Weights of a small GPT-style language model, trained from scratch on English Wikipedia.
Size: 12 layers, width 128, MLP 512 squared ReLU, vocabulary 8306, 4.52M parameters.
Each number is 128 + 32 x the weight over the matrix's rms, rounded and kept within 0 to 255. Layers, rows and columns count from 0. Numbers have three digits each.

# layer 3 MLP up, 512x128, rms 0.121, rows 345-511, columns 64-127
095194139166075125127138126145076108105164123171050171139137123091163143103136134141101152111076103130114121104118212133144204063104062060087155076114142178061062203092120116100114089179156203
140097121115130154108137132185166153146178098115097119134152128144079087135140136133123124119116190132078111143083141101144099127149115107124108090110118164123118140229140113097082134166113120
154109113072103137137056137151109104112113159078166069073182136096039156082114141095071116108131123122095173160114131113077187163150108118128148136114139099089107106059108145092025170162135156
128115116157151097148063149103146123120180088138054148134158138135120150128123099121145137120153103128140144164124084109123167119156167140161106075130118123123155138084161128155082131171042135
073180144169112094100113151141190127124126170187102135075168126187116183153149104133105140167183097111115135158116106107151129145097156114085091164184141123179125106152122152099053097155110142
120100140115139110154125080114117116167104137107136091107109078083129187133115176186149155130120128141147178143128083087000088118115125142117076098094068123123103093141148206070069125093130112
146151141137128120146125100130113077122100124123123123169089105092122159158162126112092138151112155143155139082139110141146167146164150112133157198078154130144130128043106144158149099121159095
135147103135119153130141178075168099162099119099142118100087109083089137141116199162205123097192137073111197154107067084064135146140207144152189104123118175153182097147111089096047147196118185
136137149117084086137131158131109125138205121118180121175100087122123161156124124163135119111126131146124163120163155181114026103101121107143141105157149131074113150140111104139108112161115120
097102073172121164117161132110112130104132136151120133140158109164121123180161136093069108093126153153106164113124172111118107150167117152169145133159144140112148135136164107144113159123115112
069114143149127145057140143154088070076088116156103117070126114090147162099172142085125124185103143141096139167166200105120146099137165132158071126181127120158126145089123080180124132161096163
094090108136176119079121114124110086134093123153128152126127143145140128147134147134101153118164177129135149169156102139111124175137167146160082084148157102089177121149124087174107110135126129
122069113144178122182149166095142099107119090149083091118088130177129157151108134066094140113166122129141130136102108198180136068156117112126128076059179129155123102163110111135179084105125188
218153057146160152095151152085169111133086104159139129106141125137075068141121133125069150129120108098143160099093111167136119101161149125096176071076152121132124090191173103065052103106164096
114137142124147089089112118112098155109143163114172184113112107079069179149163122088151148095133113107133137092165158109128155144125094107106160148188105123140107165109180143171131119130139127
053092153085078129153169180148132160164095102134101143141126147112146133117140127184113129108095129085077188134129101136168198118141079100049193103141178093115102141122153100189130122070131176
121158097115138143115061049128080101091125114119111123142134101147113153160165109084149161177108066154107197101134148162147147075145126137157126079105116101149129097106115099124080128184108139
117139127078144082153115145079138164090086130077106150168109093112108134166108130133159174181146117139075128087126117165156128151162166116107084114214139106099100076098129112070146097140117118
100130096141108161116067108141099118152139126111131114094108134171181099112067147177146124110090125161142078133141164158101154161122146124140082134156184112126152094133137152140093088078086089
127060115133110108091143160132137148145105098144090149173133118119077125171155111105120147115094134167116108128143127142119118113153112122135094152142075117085164124127124114178114118119137114
159078103118087117099137114136140055107137128128123144121086168080119152154097156125130113115130081120119200126163096115066130136131111104106189080165129114161087167150088100066031114205167124
137070140210129112156116149186137153101149060165143102102167177158132149127194150129093161087124095127118140154165148116107120102109137118121117127129112143123163143163117104111052163025127125
151152113126142193176207153148154126141136153126138110122099111125174165105133146104104129098147087181177111131160129148104131174123193078138194139167136118131079146183140181142090134096165097
070133161158143051115127151091112148121159125137143060064160099113137096116110113147180108119105096091102175130114179170101142192181104111177099123106121107087147156096119132181138098154104145
175135143136120122127118124100101131150142113143142121145160140081089133201122136186118174108111126136117131113152115125149189077133056097161136106153090127097084164112124171148093088111110116
113055143080106092200178146187135076122139164099113107109111066170131107101103143161152162120200176165107096157141112116060183151088080106154091111109136064140168102097131126131141163112148169
129115138105110104174166151095105140123099102160108147130114111084075116081108129105097138160102144045071126200178128181093103189073111103094126110150148139134106118134120107105145169105126139
069109120145141155171137112063063095094089082099062124102139103158104132109152123110087137126135154114147106095141112168115160121150132114155162110176093168144104090169111113179110142113138158
135080171150145162170234143119140107161091153100132126118170088096144066072142098126156155158139116156152125162109171172140142158176152082116137107160173145148148134118125084057189153141160166
098192158176084173136127054082155108116160149122110157168152143155100133184042125137135124085079127109115063147098119146139135102142118091080148152185049133114000100139111161172162101128114123
129104144154139130135154131101051108126124150182156134130136081110146189163121110114093143107184197113135153105117082071154071114133090149080144207110148112070065133128098143136177136111117090
151153157143091128188100211144121077106157111100089144109157102133093116105085125149107160061157089161137116111134136160122100176141123103143104146163136159172088143190154095123132128077131170
047114168129136185134123131179096148096160112138188147158187148140113217095131090148109110144131117132068128099126116112120044139128178125143133127154080167113161175155116129125164153127127108
147154165121135101109135099070155136142059146126099083147073156215162164157131154182106064113117125075093170156162050127129168112110112124080179090161138130087182129124126144104059171093127117
168088159103101147123089076120113133093126152153105097066155134139081162101104093173092100119122072159126091088159150107073169117180141102111145121192136118150103130086123107097121175142142113
168110151142163079093169193046137179069088092152099162135154120100109188160109169136101120141100103185059163167207134159111142118140167112154100148149092142147072107115107113181117135124132146
123177108141127141150135157117111126144087171139122096123110172095163163075126113111075074119162121125144172186105110146132084109134150108119140127112087106134095153159115103064081096145129227
105140137119180143124173106092086118134141172094149084160099133114126125152115123139137086125146159131135086116110156150134115113144099141153158134121092073091186171165131140085106139130140147
107150167132161141162119117158198125107145108094170145140189141154078147075100131136144112106191101117136124164179111139105100107106117124127183093081050034090090140121123135104084183137133094
115121058167073133143125165112127119134134077138156155154132106131126143157152146065136153126137126165094100123124096144095185122107088139111160154124104137133141154125107144116174125132071126
124133109114109135090095113164100168146133098122137087107127118157144091112094121160124139106163119112126117049151117129117131105134134081114150142100146154079151144129130124110100231140098137
070148162152155132095114109162128145115123172132121084154111070068126098136143111111159144052127116176150172148128092109120134149137108109066086110088097086156142110104134184138147126154144150
141089154196133170183121154202162135118096132090031114146154127175108174140158103159204081130108130119075186125152104159156149133189158089093115111145162158152125231107127131085150131110175172
080124115181117044102132145129106109101097126091109095119151155121119139161182082162186121150101144150087184103142101051120125203105171161121102158087080107140143146132077109069146137128130155
166121142142204112145080128171117133146122109093122089137138187113120226156112104111111099115130135123120143145125162119158128123132104100109147076111101123083110098117164112113147137155149138
137125155141148145135138138094132134132159113158126115120152125112174198109139148092128108137168189093124195099117095121104137148160107115135134184092138064107046124107145110131151121161105148
137107107112159158160133114070147127094105076123096118129130131130118131105159138098066115138174166135123180096140094138156151116147105123176148154130127160074127197124131105127131149102140156
146178127164139111114097133078104139120112140101138146130107075177116176118144135085139164180081111128096064150083150152125148125126122045088153156093077142136181116123100118053121114052043180
157111203140138148135118135152138123133112138121118167108183135087077082121107180132201121101109083119084140111077111167129017125132186143199137092099144065157124135111105110125095131148133105
158126136143148153150141147167112135180106129087126124083113078128128176174083129127116078157144088129084096137112159138133116125134103120074107098131068112124150154152107151138110066166074121
084171172171187168131166135156124152095105118120125086205132152126150139089099093085115126114102185153085134148095118120071115124111151097123153113134124123116174128119130139172144086133040152
124124075091157081127179145127151116112122167141147081087117117178131168094095149147164121136150144146107089166140117136131142134169104125122107180137081152150060159112095099109094137195156084
119168081151139145210106130134138047148115107133161174126101093049178064115113164114141167114109135117119079137071151097121097145088153077121102171144137119110107124160118078076193065163118129
120126108094117161091120088134147162151076104070115106130109090131090167145144161093190175067156162152119151107126135112163167060135140137167064135152092120164101119132132230111133139137088165
163098149175140112102170112136131094134128126138099078107101075119161148120152108191160085099132164118134097211144167101105090090153082143119128142137137004119105122104097106130138119128110163
122137181112124182096144128098063099090149145149117107159122104135137119101115107087158135160167084110112150127062114078119124126102149100082100118163100119156119177176169147134135098109167090
124137131110132128171157138127145120119115057106174148113138161113180128068158213073064153096122062130071104127067149125153121158184141130146145138133117170178085114168052133127141086144121049
096134091115077163150194112171126098088106078145116125156161120142085132081117129106131191153144155116095083103127016138145134123136117106158159129104112141072157170161139153146117125146128144
135163138119148229091117069075129127160113131174157176136151117146147172121116169119149152141063133155083123135122101165137124113074148130146159097202157146133102107200125116141128111130156097
064112184152051118103113094074155109075141171160155087135183083135113148116177120096130161149081145143105124094118172092123111155161142129098147222117146126137158109098090089096143122160125127
199141128144160146180134117163126104079081089085148146098069129131136124100092187180122051137137132157125103173190134137099114131139166091064106124172165093148137132116129083058111088150124166
157176131133102161074115235160154103140132109045156134097137143135135134103141100108107204105172056127127134169100085093138123111144049124119064200121106129164137093168152073154135107125094087
118128180154147149166138140109100116108144096147162097102170149096139175097077107226222118144109120158130102104125150141153152160152127117111139127113140135166106141106158131103081104144112097
165085130189123102170158120121104152145125138180122107140143095125134099075112200144166169135136149096187088129165114079138118113107128099146128116110138081138084119125135152139154121147139134
180090175100084070099147138135110145080133091140152103146148110173134181128148073019188136154151084121108093087093114108114082144165141103134103202149114158122102132208178140201132133066068091
154093135117174110174135081129069113136147101083064122190174154174155102149151171095171099052087164103093143164065124099120154097157165096144115106133074146094184092206145103139164144110109121
144129075086098089159156093107140132079128071110157113101103167132137155146129142121065128116172080146142167163123133120147107165111153139163122145099189124173135063213126112100131111173152129
128109125086088121076111119120124137107136176127106142126110163061116174154074168176126113053141104181063109117168089089112149123146125094112148184125154130121166144136129121146141168096154222
116124075137133154118135133168083178092167109128141129120141113125114124126124146131149156086145128157117081097115182177146116138151145123113137150179136154148127084142150143125094150125136113
150130143110086130178036159056124138122097176106157129135142140159093086092172150117140118074086133087143143167117109156126082130113087135138105112114072137135154128068103102156081094159126129
145136124098139110147143163175124085075103129127112140225136096165127131111148104142106126154147143101064115101131180095114148142169111104065133145120118088148098096181125071071180132175133094
153149146133174088095178109116131092094085239177112098160067071085097126147108128092097160157127124147156114119092132176149103124209151089129108158129167166141092133175120089121124150149152129
176142079148104113098134162163112156170059101135154109067168140145088148150153095093137093111076112070116161185157159154101073080053117075136161119151096159174149158178134114093160138167121168
167139172070133170161115152100127132126126127122105110119165084114159162070115144109152074138192183099100145074103101164111132128103158121124186131081162140131125091147095068119157123152052162
168106145078072077237105159105081096155154116106141156079111135107145115153146148109137111085192110121101153098128130132081178184122100146089115115158140102157147180163110102177180101155119168
136104168140154160149082137148061130129179151068113123118114137103082099187208121114115165097154141127177167131161082113127139120145105152161113110085134137138143111110102166149099157184139167
128151074121155089105171089177142109143130107107170068152131100166132117147172188127175121128083166104092083072117159123068127144163150110104146108110169129139133108168137175148157088104145195
134130124150211131068155122116185067118049089170069082142139125141105153051164105142099115087114093158147137137096104109125170103102198130149141087095154075201112092119149088121058142011131157
122164086023121132117160130153146150143185124154057149147131156059134156097160121133155131080177131065110138108134179184142121093097186103165118077098150119110072169144121131111200150150119170
188159126118085152101151115135084129139140060113078098133173161107128169168083160097168095105169206125134210166117126025141105143135203115151145128131140097160158122111118208165090141145145084
147120136096125144084180102086133089105082125183102122076095141079114142125096042088152088107166144131148147134074115110157148092230106086133159107162137160157141104118154081120158121109086155
117091130171107119115173108133096129083117170072102061124164143099091116044103115161119167121090113083153132119144144105081131194095211090092100112151094096124183128116175167105142123151198178
164128104146171143075152136158129127127133108166167194073132144125157142100100147109192091150105101159119139075081117082116132139122163069129142105152078109106187120120101101144075168122079159
120186117049096104118089060112146149091162126072088140053188073145089109148153121160158155097148142078126166141168129143089069110067136114118139087154116150202087106096101133171095132148115214
133145153113112115149135118113167064134127181141110128117121130113128127111120154147125182106112131125080151126118068115152126164135142127189111107135092137126159150187108160153106126114174168
087161134118059121153145232158136099116051141045117118145112084163094119089140171116180114121121125127096192153108105105148172169088147132101119122194153125130112087137067160098165126045118122
132148099104104089106178078135116139121143079122189119145150099089053102134098171158095141126085121118124186100160088120115163088125174075101123097157128097128127183149100132138122041106071130
138153154131135120147181142130129151117110164177101111123165153144159199154150187100129142092139097105116170119129089167102115119105130113123172118136132148106089159109112128128127069105061152
100191176078120128144118120107096090059180131142093109099105145097087167132139117200102134104136173187110170158173100128120124104131105138176070100080121153133130175139146165149118105141099137
195129097092115166153089087084126195139107146124114136077106142161101145153113174143159120150138104171109113116114169089116132142117067106115149189127128101091158102128078184113116104142069171
146150087163180068096165130219094061140106076117100158085134154124170125173095100120189157106109103173078130087123190157127131107167103112091146120082143142077153131086091160143103155116063112
192089141175089089099090129140170198160141116107160128176165113101070095129108158105149116073080059152101091111097111070080168115090208095174107153113100179113122123139145137119128087133127123
190072100123138170098082172116138099139100158118111117091155124118114165111101163106108131103064146114105140109101127145152165104121118112126180113138172157083108163097106110125107132150134119
102165122101091205102066143111158106103115116148129119114086150090147103137198068094132139129122087075111143141116097087112152132152089101109146222144107116161132133128132117168097148150118196
112142130107112119135121114128120121109068143107116122136121079181166150116102111133071128130144148123120219114186110114123130232118168146061094133107076156125099119115062142129104129084116154
125151156120127120144176058107120150082127117137104061154104140139176080141149066126074141124175116085098161164172086106159136192150105124085063184136085167130175083129189111083051125114098110
058080126182148104124120183159135116100128137140000178111154147073138156093132134102126147114134160098063122024113105119129126103137080093117157193132142221145109153104151149071157142126137078
193103134147136142103123074098115079104181156118120128182192124133127111135127126153130114131131120138113122140139132106155100120175142143135182082107173097112134100167100088147082103148122120
130112087121131102129094108095085207105126120147092142108115150089153116058147150071151160131112117138088172189180134139116093127117135118132130126130130069103143105119110093130154116111153104
142120153130142096146116160175110133105087124097189074138118144166142128158092109072068120114138161115127133141173132157143052180118142120130146195142127161148146052157123119154096103142133149
138109169193061147094194174158083082135112112093106085129223143047143186098104195159180128140146150137107132108099143172120084123143081121125099158125111093098110164115129168114138169119103168
150133109092036157094155115123133116089197197166177109130189119068125151128070120143146081126177110121121168127068118202146113127138211103101162132115110140150136107115126180111134078189140115
155112168128110089122120125102085143089109167130184187165147147112133140085153144093135129123145095104099144174129102131136057114153184143150188128113146115164188115159133146151092133149100107
117130127141182132111118148112133164093137110110137128166126110086085138187114131111078106092126100124120118141127117117126201110166088157118125123169106129081121070128103093161114123102112149
099157151170139126139106139115182084142172117080111103094119104103118141082161186042188095115077098117068086167148130133106117095069147107162126171115129105173106103103134157134067089108120123
124131153108085162081087136125114128120145156086146125164138141125160114122133138115076162134103104055117117124099155147143068190125175148167130125124212097130122146149112142172075110135132170
113117071136155141095152094114151109164127113129125160090124144133142146094105123068132204107156070170133084110193110133107116118149139103094166206120162084167167122123062117072052153055128096
136118215174095077090108124158112105128128134146120028125112104155120150089142095144140124107099158074120111114097175119112172083096106143105109116216140120190059133142098126147199153142156123
135158126196236135115160149181121134118087140125180109055175094142109114064151114098190210101114091110100091187097122157087121098088136074143132149163110165103115155088144103140148175112078098
122099149210095201117116108151126149069122137088127099142125118164065135059113147117139145133121078151173130133176087194167103146126136127111066169127134106133080103100202236187110165167123119
091147133133193150137137120192170087124160107126152149147131106097136158089140116116149125133137122107097079136147121126066156216219090103083131104141100104097135132164105144108017096116158141
078109190160070109141109158121101133120084200146146096121147149156097177143090157112125093153070155112144125198069151161154141201143084094132118188170137107152101148102112124093110089170136092
106127132089102128130165220143117157099107097063155166119121107148096154138117147079120152144132141088135148122089125162064155214083147126126134133116091129175127120133113141109155128177125166
161153118104111111092123139126106133123104068107071111093225079090117150119162097132104134131165176116105116074130094128141161140113087119133137081097102138085107091171116156096122098122129154
162167157103103108162088096148119151141057051094077074115115046101099167116126143150114091104128160194128074134123097173152108073148101099173130106113151094099078207090189122076122105147091148
116103114101123116136138141124157154110174121097136138117177116139098123175167142128145085113145144149128164114100121146141216147088159105074146163147117098119163122110141134089082156115096127
146077155086140142037093127101124191093175136150109136166091137133153141167121139123094125135168082120110093150096166113129122099139142105134223144169121095096086149196123129133127098157104099
096161141126112122064196100109064098140076131211085151128118142062095076126225117097178171070124120115138169147107162152158105107088073136126135116122100145118102129181132158117099088158085138
077104087118059087143103166047165111094122154109122078122052166112145124140130218141148101094168080100102128160100099168117132101116108165137152088134090122154156139147090167144080153084091122
113200127173146112099156116123130132096172120100146132121129091122163146127123128096130212095157098115125145132136101118111147083119166156117150089118070181162137110164142121141159102123099084
128125194095170138162109122153142151139117073133119088110153126117125161095059057098151122101123152124098101134132163156101130065152139127156131120153150088112114106121178150131170094166098154
107117170122148196113143158149192122133166097147178130101150152196092143174131163144143127125181148108120117130131175129105109134148184136147091141149147100148116120038086126120110103132123159
120153161126126138122132167193166071108174090110139048118107152112177135150131121134141138098177110069100197179138093165130101202171150143131161160143140128126102129118134143150127107163143146
068129132155112120112080059103083096089077133102089106136107122082131160099100145117127142105163105145116134148123117082106132181071122154115094125089123124160153122148161120127119137164111199
170122093152123118134111113143104109142141138125079116142142138113138102158150098176107107069148109147170139133170124138147129131121200107140133176195104146196167193087110125062147162063124140
156123127134146135133091150114081127146144081135106074106103150142099138142129066167106132095095135130109121085169150088147161124149124134142146110109101155109118119137105134134106118097116181
139101131138130184147150145129152184069089101124105129092101142068126129164122147119154107156159118126128152124174126167104078183105121085153112200145143130129169139090070179095134114078119156
163128066144123108107142177100099152120133114180127073140131127150082088156107111110139122115142150132087110123092134115103125156172162138088093116074157116152181150102056147150052156178126141
166079140076100104169106154136063115145079131167136155126194107094155139115197133131104116061113138070090112169117147143167122090110074120124112070207114186137124136108168121104086109122096163
148140137127171129085098107106123183115106169147126093121099098140119095159106148148155131129145085103174112137160091108143183193123126112111124161152058116142078157153168126109133098104134122
127165102087159100136086124118138174090150113122052104126149143141134126127093132143067149114116133160133143078115179133198119184149126088183110148171093081155088134136109113132130078133116115
074134151143159139101155176151165098102131131105148154118068159129115168110155116178149101145144089139066153126098112103165184172143117090120143128110116124101123105086117093114043125122065149
097127121114130140163114124137125123121157129054200077130151096132145149121105125117142144101135098131108128123112148065115153064198161112078172170174097186121148108170109152133105117095190170
093099053148189168091127097106103152146077112157143149163115115106123114109142144170137071083094137076179123169199117060156083120091155118145116124138116127142117150097104116109127131180112128
176189103115133132129131186101156145151098077168082125147131135121112136135194105113095128126136176137099134103143166133139121167161091116110093093127183138121148153151147139123123135132137123
148078077140126120107073147089158155092151098102149099152101150161127114164146157079061130143142125114112133093147168110119119146130121077178135186105108102104137206073164143168082093132144090
126149112150095156143203077112213178149077065143154097148134048136110132080099193080080115092151094014173131134096096190012111157154141101134112152157149129126112108127106119112128081101128139
111076110138135109094090133088102139115183103127096093092087108132133124176149125111164119111147098178141111105140113148110140087178151091128112103166140101160116180053139107147150126149114114
125171120069110156114129125185144133112123087202136127107135147136150149116144085094094088101099140082093153158121150123099136134139108113096174154100123117130120172124076152156159155153147123
117206074108162123135147090106103093109190114157133094154117132118203153149162100134142102175144134140125158165088169148108122079215109090104179131197104097154132174148144083142112088151082149
110160136158115190131100130162107153111099150117120105134081037181135172126104208117133170128156104161113154100167161094084155125118143120111143130153062122209154130125121102127105159033113075
093104088127140119124131138058119096138134211173155123157160118165170112053097180154120160074066149106123189150139082130060140171117088082103171098141157039148178118179163108064131118054101134
139110121115127147101103121155093123116189157090075103150152150126084147143070113112148095110090112076106152123138102072215156116121129140110161135119131115153154093136151137112075099183181201
122169137131128203155150122140080081129125129133130150111117094097141131109138101212111183117149131135112109126101120175101167127183137123174082104155092142167149100113132132144125140132099165
135129132112130098116129102173112118143140130118127076160112096067071088068155099157085097125098129100174109140100108164149134131114135104118139076115122108070154149156108153187166133124131113
122134096082211106162143119139096132130154080112130158094094113153094102103130173135118123132109192121104146107109164129112125155114126101083128108123129116107141178105042112132135099106146120
111081167147107111183027153188129097150048155144092178100154147137110179122141119126074139099100110126137113100163096130103137104133133114099138081138123119124136089093097152196103139168103138
120132075119086132140062090154137088119124091189138119157139114088183110068162129118127116131166093111144132120133065115171154099150133100140115106153156118124109135178059093149179125089122080
132106132136124175133109103147082110133080140124133094097173139124155170185117136046135099107084157155119108122126133080109112111095061099122157105115173110127120058091156150113100098176097088
097094099220094136107107121109085079140113162081136145115141106149126111126142223083105143112170106144177124152145130105125111136101171111127118104108163121106170080140108160107147146132127175
137168109125108115127134171165145095080158081143107160129095126156146179176071162136097134141159126128066119133090113135158140091093103098100122172128167116145108193129120145126093147201130133
102088153129092132109146123166185130112145079132150092136198198118108179071122125147134204077111151078098095100180174109133128156131137120084137141106175134164142135162052146135095192083147136
159171110118099113083124106066122140043172198119125105215097101118137130092127156109110122161168125116172101082174152088128128138168090105147138124180119131155137075042162152093128111183186158
100127157096163158107083081182128135102126151139154175087136124148097139099099129099165140150102145129097112087131079163155130141141099136114169117145097094158152154107116140125140139156136140
139159104056115157132091135087086159143140135125133051072120110163159173146105108167117108100168122063144132131108059151129111111102115099103141083153153137134129159110121111109196114110097136
114101115163103138171105085115117123101073048180149120180093100153085096144132100158137146138103138091079072140091163133109145099125134098107136141062093093155112129128148113092057175113110181
175146142119136132124127113090107093170086180153043144175107067089123107134129129159125142143111084052079110130159096130106114105131133131171106121144141122072127140134099111120152182135116103
125129141099112138096057113106140090114174193174178113120166152111143101086107180093139104146078180084124151119082103097151094130128123122142135126181105106191118120088101124141104083110189127
137083132133125070131055109112106109158113155094181104147090133082136155140094153103167127111162119073104148104090143140090171150137153109156098141139091102142150190136144133218128137125098144
133111154114124111070128137093077156145185132181130167110200213177092119099136080133157170165121109104103184154191155120099153136125146091130098216131109111171106125108151125097115132099082134
121208114116155151103094133090078100121147137165066114093161106092125116103202139148148146206104101127084190115171129164150119190183108057122101071139072121119184084140102089073127167095119172
150086153204155130155110148142127122158146040085151171201220138143127173097176033112143149088144126101125158131154096170130124154186101062134090116154124136163184114198138060055166095109101105
150140113117117090141143145143121100111113095126183100117059115056142125147128167154154180177175136111106087126162155113118218128109115112054148135108150042148135095077073161137134119140148109
095096172119126170112106115149103104084159129133110104128115148130098159048143188088168148092130156124156158092179136135094142127121097116201131088095076093067109176156113108146119128115167141
135139061115102120066135140176123150150140127119189153165138089138161160132117139148136148125131125112147063111107143129114150119139091108146154152171138108098107136081077119158111105096112127
128089152126101095114088125095105152120120087105111160128213115074123196176157128123063118076121097071137132139125080140136145091124125119126131131201092117100174064157098147090080100114098140
168092152185121088100107111160091125149126158105150143077171135114082139149039154144173119127145141149112126135136101118160084126143143106130123132139098103107108119089113124101089176152163167